config.toml
num_hidden_layers = 10
hidden_size = 384
num_attention_heads = 3
num_key_value_heads = 3
head_dim = 128
intermediate_size = 1536
vocab_size = 15576
hidden_act = "relu"
norm = "layernorm"
norm_place = "pre"
norm_eps = 1e-05
positions = "learned"
qk_norm = false
attn_scale = 0.0884
bias = "none"
tie_word_embeddings = true
parallel_block = false
init = "uniform"
init_std_qkv = 0.0226
init_std_o = 0.0226
init_std_up = 0.0226
init_std_down = 0.0
optimizer = "soap_variant"
learning_rate = 0.00344
beta1 = 0.95
beta2 = 0.98
weight_decay = 0.15
lr_head = 0.0104
warmup_steps = 200
schedule = "wsd"
decay_fraction = 0.555
decay_shape = "sqrt"
final_lr_fraction = 0.0
batch_tokens = 262144
max_seq_len = 1024
doc_mask = false
train_tokens = 1335000000
max_steps = 5093
dataset = "wikipedia_en"
Each number is 128 + 24 x the weight over its row's rms, rounded and kept within 0 to 255. Layers, rows and columns count from 0. Numbers have three digits each. The size before them is the row's rms in percent of the matrix's.

# layer 3 attention key, 384x384, rms 0.121, rows 79-104, columns 0-127
110:134113156150130103144122174104133152131115137102155160148104107139099157130137122122125113114112150106135123170123156153149190181112139124130161152111158121111123129101116115135105147173136081122163113117112109123098079070110103153126106139135142136132138109115123131125123104115096164122128078123139180110108099169127135134146159123133111134099148151118127133128132126135145149123150
108:162163175154156156149120119139118186166092113118109176140160134117075112181121087153163165176133125146091146144165122092129097121150149134140099121136119095095120157103094102109110112090114140138131122121124106106092135152169129093136148115107138102122145120115110137115123136125131169179123114140148137138123151120084122114134188172101154136105137077108136115157141128125111138165096
113:143145169108126108119201154106141123147123096121162121114116182140125150125089124140145132116131136086099142128166116100113140117151181166079123162145096133151140138113163141109122103103141127127157139158124110151103147139158115173096101143121167146146112131118123096122143137158131144126143118157139145131129126175144122132100111130125126077166127111129097117134130127132121099110127
109:113124128117107119117115103141103156183124122159081132133107154100178122119108161146108105132158146153159093184119094114157114140101104074124135118127109137143108135086164137122104126160165131108130126135159093118138131179138112148138116114118142139107129160121152085123144116143110157145147190130143138132143168103088173108102122108129079087130133114181119105137093135142087170095161
103:125116152099147111151117144181101125094145132164130134082107121156118103118166094094141078117159122130115133091094144148061107099128165112132148113089156116121133133164146104127095101120113121130136106112141125150106142127143091131150140110149157127130152079151106100134118148136152151167102119109129132132174124144121092121128154159107127107144142110094128112107119119150125108153105
102:092081154089098145147121130102136141174115111114131149079174168084127119141085145146116111105126175112145124111141146151095116137107104178145135135099128103144132191109138112115171123095140104130104086123129119156106137058131114150105140100133145088116124079089136144122147151109159160163133095165116142175188133134098096126128139145150161110155098166135126075140126131147121131161117
114:115093164102133133174136168135116109125149091147115132141150132176153152128113116130146162103076123116102110091108108156135120139124139127166130124127142118155119116136138116111147114106138135125188102181082124152148127161112131146113127134118150136125171150111126156112128119135069146155136086160124133154144102118132128055083112145127111124125120137089144102103134121161128123146124
117:136122117114126148111136111161101143127095128120128148112099145110119162055138166113124137124160111130157125139142109144118184124139170098167176100159090104113084141128140129152144108105143103122129096126107159122122120117139152160092096145146163132124107121122130153146148100144114113116156127132108121160144153148182110141117115141124114121125129082123158134137082138146090126136138
117:150121151104122129112106118158116115145132168145106117147115130140141067119108140108142123144137112139160142147167126148142147109130128102101110105108162160151122071115127155112080137123155157105111105162142111140109157123101135128119130125113108148141168123112062110165092122125099101119117161110093150096142148143113145092109136141149149119123122121156101134147098099120106125120131
112:172131140105115130098152118100124145151099143157176125129126146105133143143106096118187103115109173133132140146131135103117130137150151093129077138149145126164114151121119096158122139112144123139168128116110102142090105113106109123174123107129156079165142137117112133107146159123170121104126134170138131143120129183169129127128138112096129146152121133127129125105163109182139093111137
113:142097136179103129144135063118089117199135150177127123129117092130156112111155129149143145127180123131141177101101110146117134165130115098172147132128144074138163126125121131158129103129174109127081157157149151154115133146138153122138142127200141134116147152105087143123096128153133099126152114149093114166106109155114163128116165111159154130108121085143152123166130102113146150079141
105:125130086098107154148170156111142114116108132139130147161101106152098131130160123175124173121093150134163131109157141154114157132108135108124150103107134146132172155110086125134127148092137068134108098119126119139138129158120150125128116165148121175099108118103165085135150164143105126115138137150155144173152095153093107146111151109135102130184114113137117119128126099126138176140105
116:148151132125120040144132130147080090156092113192069151112136148120138125077158130104131141139158140149095150140106124087145106124116076133132150130150102136147166123115127115114066139145119112153105096140096115125135122170123131118121093117092117128135129119124127100140081134143124144100120110104105138152109113121123123113095107129148130113109127145123145149139146072171129143149139
106:185093116126120125134121115104123108140153081091105161187113146127142117126153100124102137150135138158147150085154145123114132159134134142139161152113106124183150107096119114130123128146126088101153109156137165120107121093174136081141140161121121140122157122107147122117183100124123144121120120123172115151097128139152109159144129163110068142133173117156137162097129082118126114098116
117:108139135127105141115141122123114106137146126093090132109128122158161102102163124161110138083175152168139146134112126146134105122133127144123115115109105110125169129153114136123102108153133127124111166112149067122139084183144137116099143081164125108175136144095099129076155129119126178128150174125112159101093150157118135142085139168137176136096124103123136131121108129142148102162112
111:176102131159118116112151131111132122140139112151154144147145148113186134105103108119149084120103102131114168117128144110169113102115172131090155108120123148128124174066118150098098072115139082157157115107082150139145092113142165118110124115141091148119139141084089092142138147178127147161135135116115129144119132142131108152135118137090141048058129146120134113154130134144137126156102
109:137135130104117089107135106163095161103109139122097082115136170162121119139147108094125104142111144133140119139101154143143101119127137167148174131132163103083168120130155147102182120161116090130129118158139147125179101106141163119108114097135141141145118110081131103109146142122124174144138120112107163137138171150196109097069127163140138096088127137103134096125129104152118107139152
108:170073127160161069076100142106155150130143103138106143115167123142118150144135125137108103110141150123092121091176099150129134162125135136129136117122114165103135135134146112154119111151146139138083188154154134142118152130103131137158140119142102137081175111141118109141138131140123139122140158122107094103119116129103141174136117133133126176174140127111151132158126129131115147161102
109:114140106160111128152175140117105122177089093130070153124136117076184139129130135106117142103075125145133107114126132152059142143102113157154152142105153151098119116106123146169134129093104125132134144137129127134114144146135179175158110138115117137159114123131146096160152122123117161081131168095107109162083159146138145130141119117081125176146164128120116145154133148161120144125107
124:165171094112147138165140137082122099118127123146139133092155111072122143125143149120128118148130098128117101125127150142119139137106088100153158144126142116076157145149187131169133158121121084101131131096109132136166155096117147106114138145143136109128155154144126129143122108100118140161170120158109087110152132095129156172152133126076167167135085153156121125127147149110127159113096
110:107090124112134106153153117165062144096109143120095147121054113138085155163155091107101172134122097148146183140116112080139144125114129154124150109131138135174105124153180132105088131109130092142125109131170181128132128146128117139134151125097160151089097155120112102133163127142198127140093112141117112146123157116155140107102148168134122151117124066100122130127138129151116134119134
107:155144139134142032146153142189094117136136104123087131121111150119113142127113117134154107156137149139128132177113099086128125122126146088104160132128129145112155137121093123164121104139149150112122180070148116115139109166113201116125126112115074154119124089147129150089093132122101178104093183142117153114153123140152092090126146123130157152130155126119178101122097147152095122146107
105:151103150131120073136142136123109134140115151094099140113124156136145142108119155110102128118122106120150154102106110155116116140081122118107159122156115152127158089154120103114115135117124126137128154127090166153155140124098090170125149121111172115123129123145168129114144125165112121115078143087135116160148102085165123133154158137093158168112150105125121134145127176115130136160144
106:161156119174144138109148120097113123117118140141120162142135123140113140135129135123186134124152149148098154145101167147099109091109123124137104134137162142134157119115102147139138116148148099101098137140132120130111111125115119115111142090136132123053147164131154109142100148130124122121136135129121084146131099115125129100137128134118100139132181158171107092150161183126139130140141
106:114132107117139150140119107120133144142089091158170150129100110137133089114133129134159104133171134136092139105074130098113103153100099132133103126130124143116134132125168125130147105171124110176131116114094105117123124143154092104100108122127123131086138161110104167143129128158158121150128144121076119142134148142125129121111107153118080123132134153125076185117146091115112119108110
110:131103154132125124123151152140155151132156142150140146124124124128164136131127080086139138187157137150126085145133126107172092091102152096115139123128140130126127147114150118156144112162123119127143099136115126135142112127094092134096086158141116068093177077103104151093164118097160112142138129118152129137150177132103117108126131137145109124123167133135098185099146100143122113112112
# layer 3 attention query, 384x384, rms 0.129, rows 80-104, columns 0-127
105:161159134152057145132129148141122137118125131134129118114110093099090120126130101181133176100132140115134108117111144093108134135095116138155148108146175126126142108181120079160126139141144133120127078120115141144118142119110135136080140145154119130116155140127163157122135123146149134087135185152121120138123139111088125128125122138132133136126136148090125147117162104076135148130120
110:145104109153157123136144126146092096136131131101108157163136112148106129128139146118165129140102109069110133133145123126105090087130168110071103156124120093132109117132095121156122098146126109115094160102102126111117117134098118148128101165125121153156150117114126130142097135160122136147127137151091112152120150148120114147164090169154105097106105125109127113148127100087185121084144
098:136128106128084149122134119098090118122145120109146143113106132098133150092080164137143133151112119129136181119145133116100119119119138124104104124141070153128161154139082121178101133132127142143058123119149128079169159132176139148134096149145127107104099121135135102123146183123070185092107146165152134168145133111152101119112183109119114105135126118146123100170079160207116114111137
095:129139126143170144129102094178120121131145115118169140120104138133139114104124096111168173121171151130112068160112128140088165116173151069170140146144112115153145130102134119132118089122147135145127130132103141137168120110119120135086150129167142112093123102097180098120120119120156107184137142157138088101114158117173095108126133108139167126127100118111179117144120084128110089131089
100:111087130167134152153158092130128130169107152120130120121086101114124103147075145151096142102135167129141092102118134120125152135092147164134124096101104158127105173118140096115149129109146124132105101157127086170083128151120087140108171121099150092110133112123131118131132152120144128125095149104120136101143140122106133153139150134112106148095145141121122112113133125169133120073114
104:102158140062085119132134147139146079167136159152156115162120150148101090170099138122129162130124142099127149093111091097135135122184154118144159140147120104190140139078156083138118108141105129118085141190144134131117127107112095173170113106114123131087114127096126165127163120134090138112111144147162147170130133128150141114142155114124154103130145129115145154160166139098099110103073
102:147126127133153123126149147180094128128128135119116088139142129138165145128139159145153120083105128126150167033125144161169167128155127124111173139108141156129096112131098121079117131132123151126128156163072129131160089102121099128126103124152153126149080124172165158111147133146101155130102136100167137131118160111141130147166118138168102099141149102099121114148120124131059100142124
117:079130163102109144122122137127119121158127128079104149080135155136136128111135104115137139164118152155130122109138125149133102099138093160136107148074173158138118086090167139121134127104148117108094143148108176122166161109178135143131099176108144122125117132131184115126124164124110122104102156125168153162107134087150140147120148128092130090110121081159120149104110129142117125158130
101:173140147166103121119111124120118155140099164134135130132123147133108099136156137151168132111125195121100097148108114147096119132135108145127133109094175125110134136115104120134142131167144157135130153108132103155122113103118141117154142107115145056105131124113122102126129093072124122112143121152145122112115159139122179087128141125116120096098106133131061120146128112143137133084115
109:109154119137139136079137106165117133117139115154171141127157153135132136093114126109110085168095127140143129109156108137098135143175145121117170142093091132115144148119089151115119120070122113117116097137152147095125151112139177121162169179154109123107138109105108133153100153147082153154137141165137092164139091144177116124151117119053123179114158119157139149112144137130131156099096
102:140095098096160086172128127139128121155118122103086160117109120117129138082112150135140116079121103106111134092147118121084124135142146126148189140144102113157181116151131169128170097149150115133136118110098113148112121145108122107147107110108108123137129135120099138174145130137105130153180142107085076114145154132079116118117088148125093162156139139111124125161107126121120133114106
104:167126109135155130134137109137131127108096151110132110092129146192118169134098149139160153170126130147113131121104116146130138141110129070120140142150090125101158109168094097137123094121133157090124110084113107098110101164125129138105118079114093098133116142099074121149104169124132103174135127093132106158156099160164151131148116119166109154127136136137152132116118083101149127134102
104:155134104119087091148088125106101149136124131144116152138118124123141122125175116117170175127116103125109097089133110107105148144135138153153153134088142126172141090159108122138170142132128106108085144158079108152133121107130103096159152092109122136096198126109124126154125109142068141154130148145098052155131158134150143128133088139146134141159182186117131149139112087130147149124160
110:142120071139147116121160068085145146110184087120145149104157124144095141119111094124124130143128114157151144131179151085122092104156118129143153117133105130133120080100093148115105121148099116129106110107132121109146125123140155127122111104184126126175135165107118086089130181120155128160138159130118080079079137152130121133144119138133146079073152132149154111108106155111143142181130
102:138107154132116131137113151089068140144122121125123156138098093153142142124139128099117132087109106111101117086126136139102100122125153140151158148116139137097125150140124117133130120168117124095157137128098126127136051118157150096124122159131137133126100140120150120091120117129107099127103191119118159088140099156113102150144094108139112145108129121129155115105095120115113138113123
104:160146099101093139122105091136144133116128121135162103127140172084125172112131082137120123136119107150145126130099155140121082115141113092166140141127130118135145122094172130125144115161125112106133066083140161123126094123135126175153116128161156133137097129109147146090116183103138139186112133155154147115127158080150154113140083118092108157099112094105113071107134091117089103160127
105:163119114179132079116129115111142125114108141122122140111123128129090118085106104138123146142152114139158115168138131124104118130136161146138137122112129109132142111129159076167100142145127113098133103153121117121175161124115138108111110149162112110119154085084102124160165153116147117145123131155163107110136147155122148135135094100131105116114134115098156093107143145124098142128113
101:133150116129112153109121115085149126143143125169131173155118128157113128136167113105128146133119170130122150157174119181089097152125155127138122125101092108111104139146114159173122128116101108112181144155133146120135143141112125159150105112132089122117139121143088154126121121123098140132090107158163113128124166167116125129142126107190099126153147164122144131149104130118162186110129
115:167117145171167104134137150133142108097103097140174127123177139115140124172059144139105138100165105094130153132139164129145196147110153151104138143160113059081149160131139114131135137122119111139114119086122139142134122119121127091145115162150112138112120170150095146177158086142120130178128118098118162096121135148135101126140155145167098120154105146162140119115129147119126141127108
103:147128118116138124129133117110110134119127046139145101133153110093141151146094119142123117142104131117132127112142119126157089128115123152107134103143082148143103095105137113105120105096138145117132151129102131103123143140125129099092167138181131083144114184140127130170123150150145129129167121134139155124123126164170075112124152156137108087133138148117150127124139163131102098133157
105:160130154147119117144128127130117141145112111125123121120111133121171098142155104134144137123142163124122161136147106123161118125127140132116110126177152129100153120122153142131139117152116119108131123144161121139165094143127180129111121100146105059117130097088097094116087126111155173093136130098127101123117122146122135122150132146184181116101156161117156136143152134115102140152107
103:133129115143132130118136116138140096112176126140083130139166141109169111165149186098118114125145078128101111130140085106133112103145159143149115181153098127134119093121147149110124148129142143124109062101132085091114108128121107131103126120112118088124123129112110122090125120140115128163079131165143115138090128108145150141132107158148123166113179095152140105106100158150115114167148
100:138136142146117090111151170126158136109137130143129168074129116135087122115104104121164125097156162124141133107104124126117164147116108097133166124163157117084166133180081092142146137153146059109117130157139139147127095124135112134136147110115131132122115130132130155142120147124151097161108124144119125137190138131135117151148051145141158112135154150084095131161087140134132125092159
098:102152081139123139124147109177104140151131108083138113139083112148141125119119116117079146109146142118116089091089137197155120194142102156130095137129126131152118125147110093093133113157078163109164181128081124155104125106112125086090129139145148165128109120149140159135168161163124099140126085145135154140113137167131114082168172143130124128131126138117144087131097093113093102093139
102:183153123130094168176136124109124116145149129114111097162160092137082135114100134129159141124146141125108091117106114119164151140142137130116121149126124159126122133098171120142155120122150123108098144138152132162189101129123140145076125128138136117073091101053166139097111110101122135169135127134138108143132155097171132102109143103099189142126160138150130105131139145124078100171155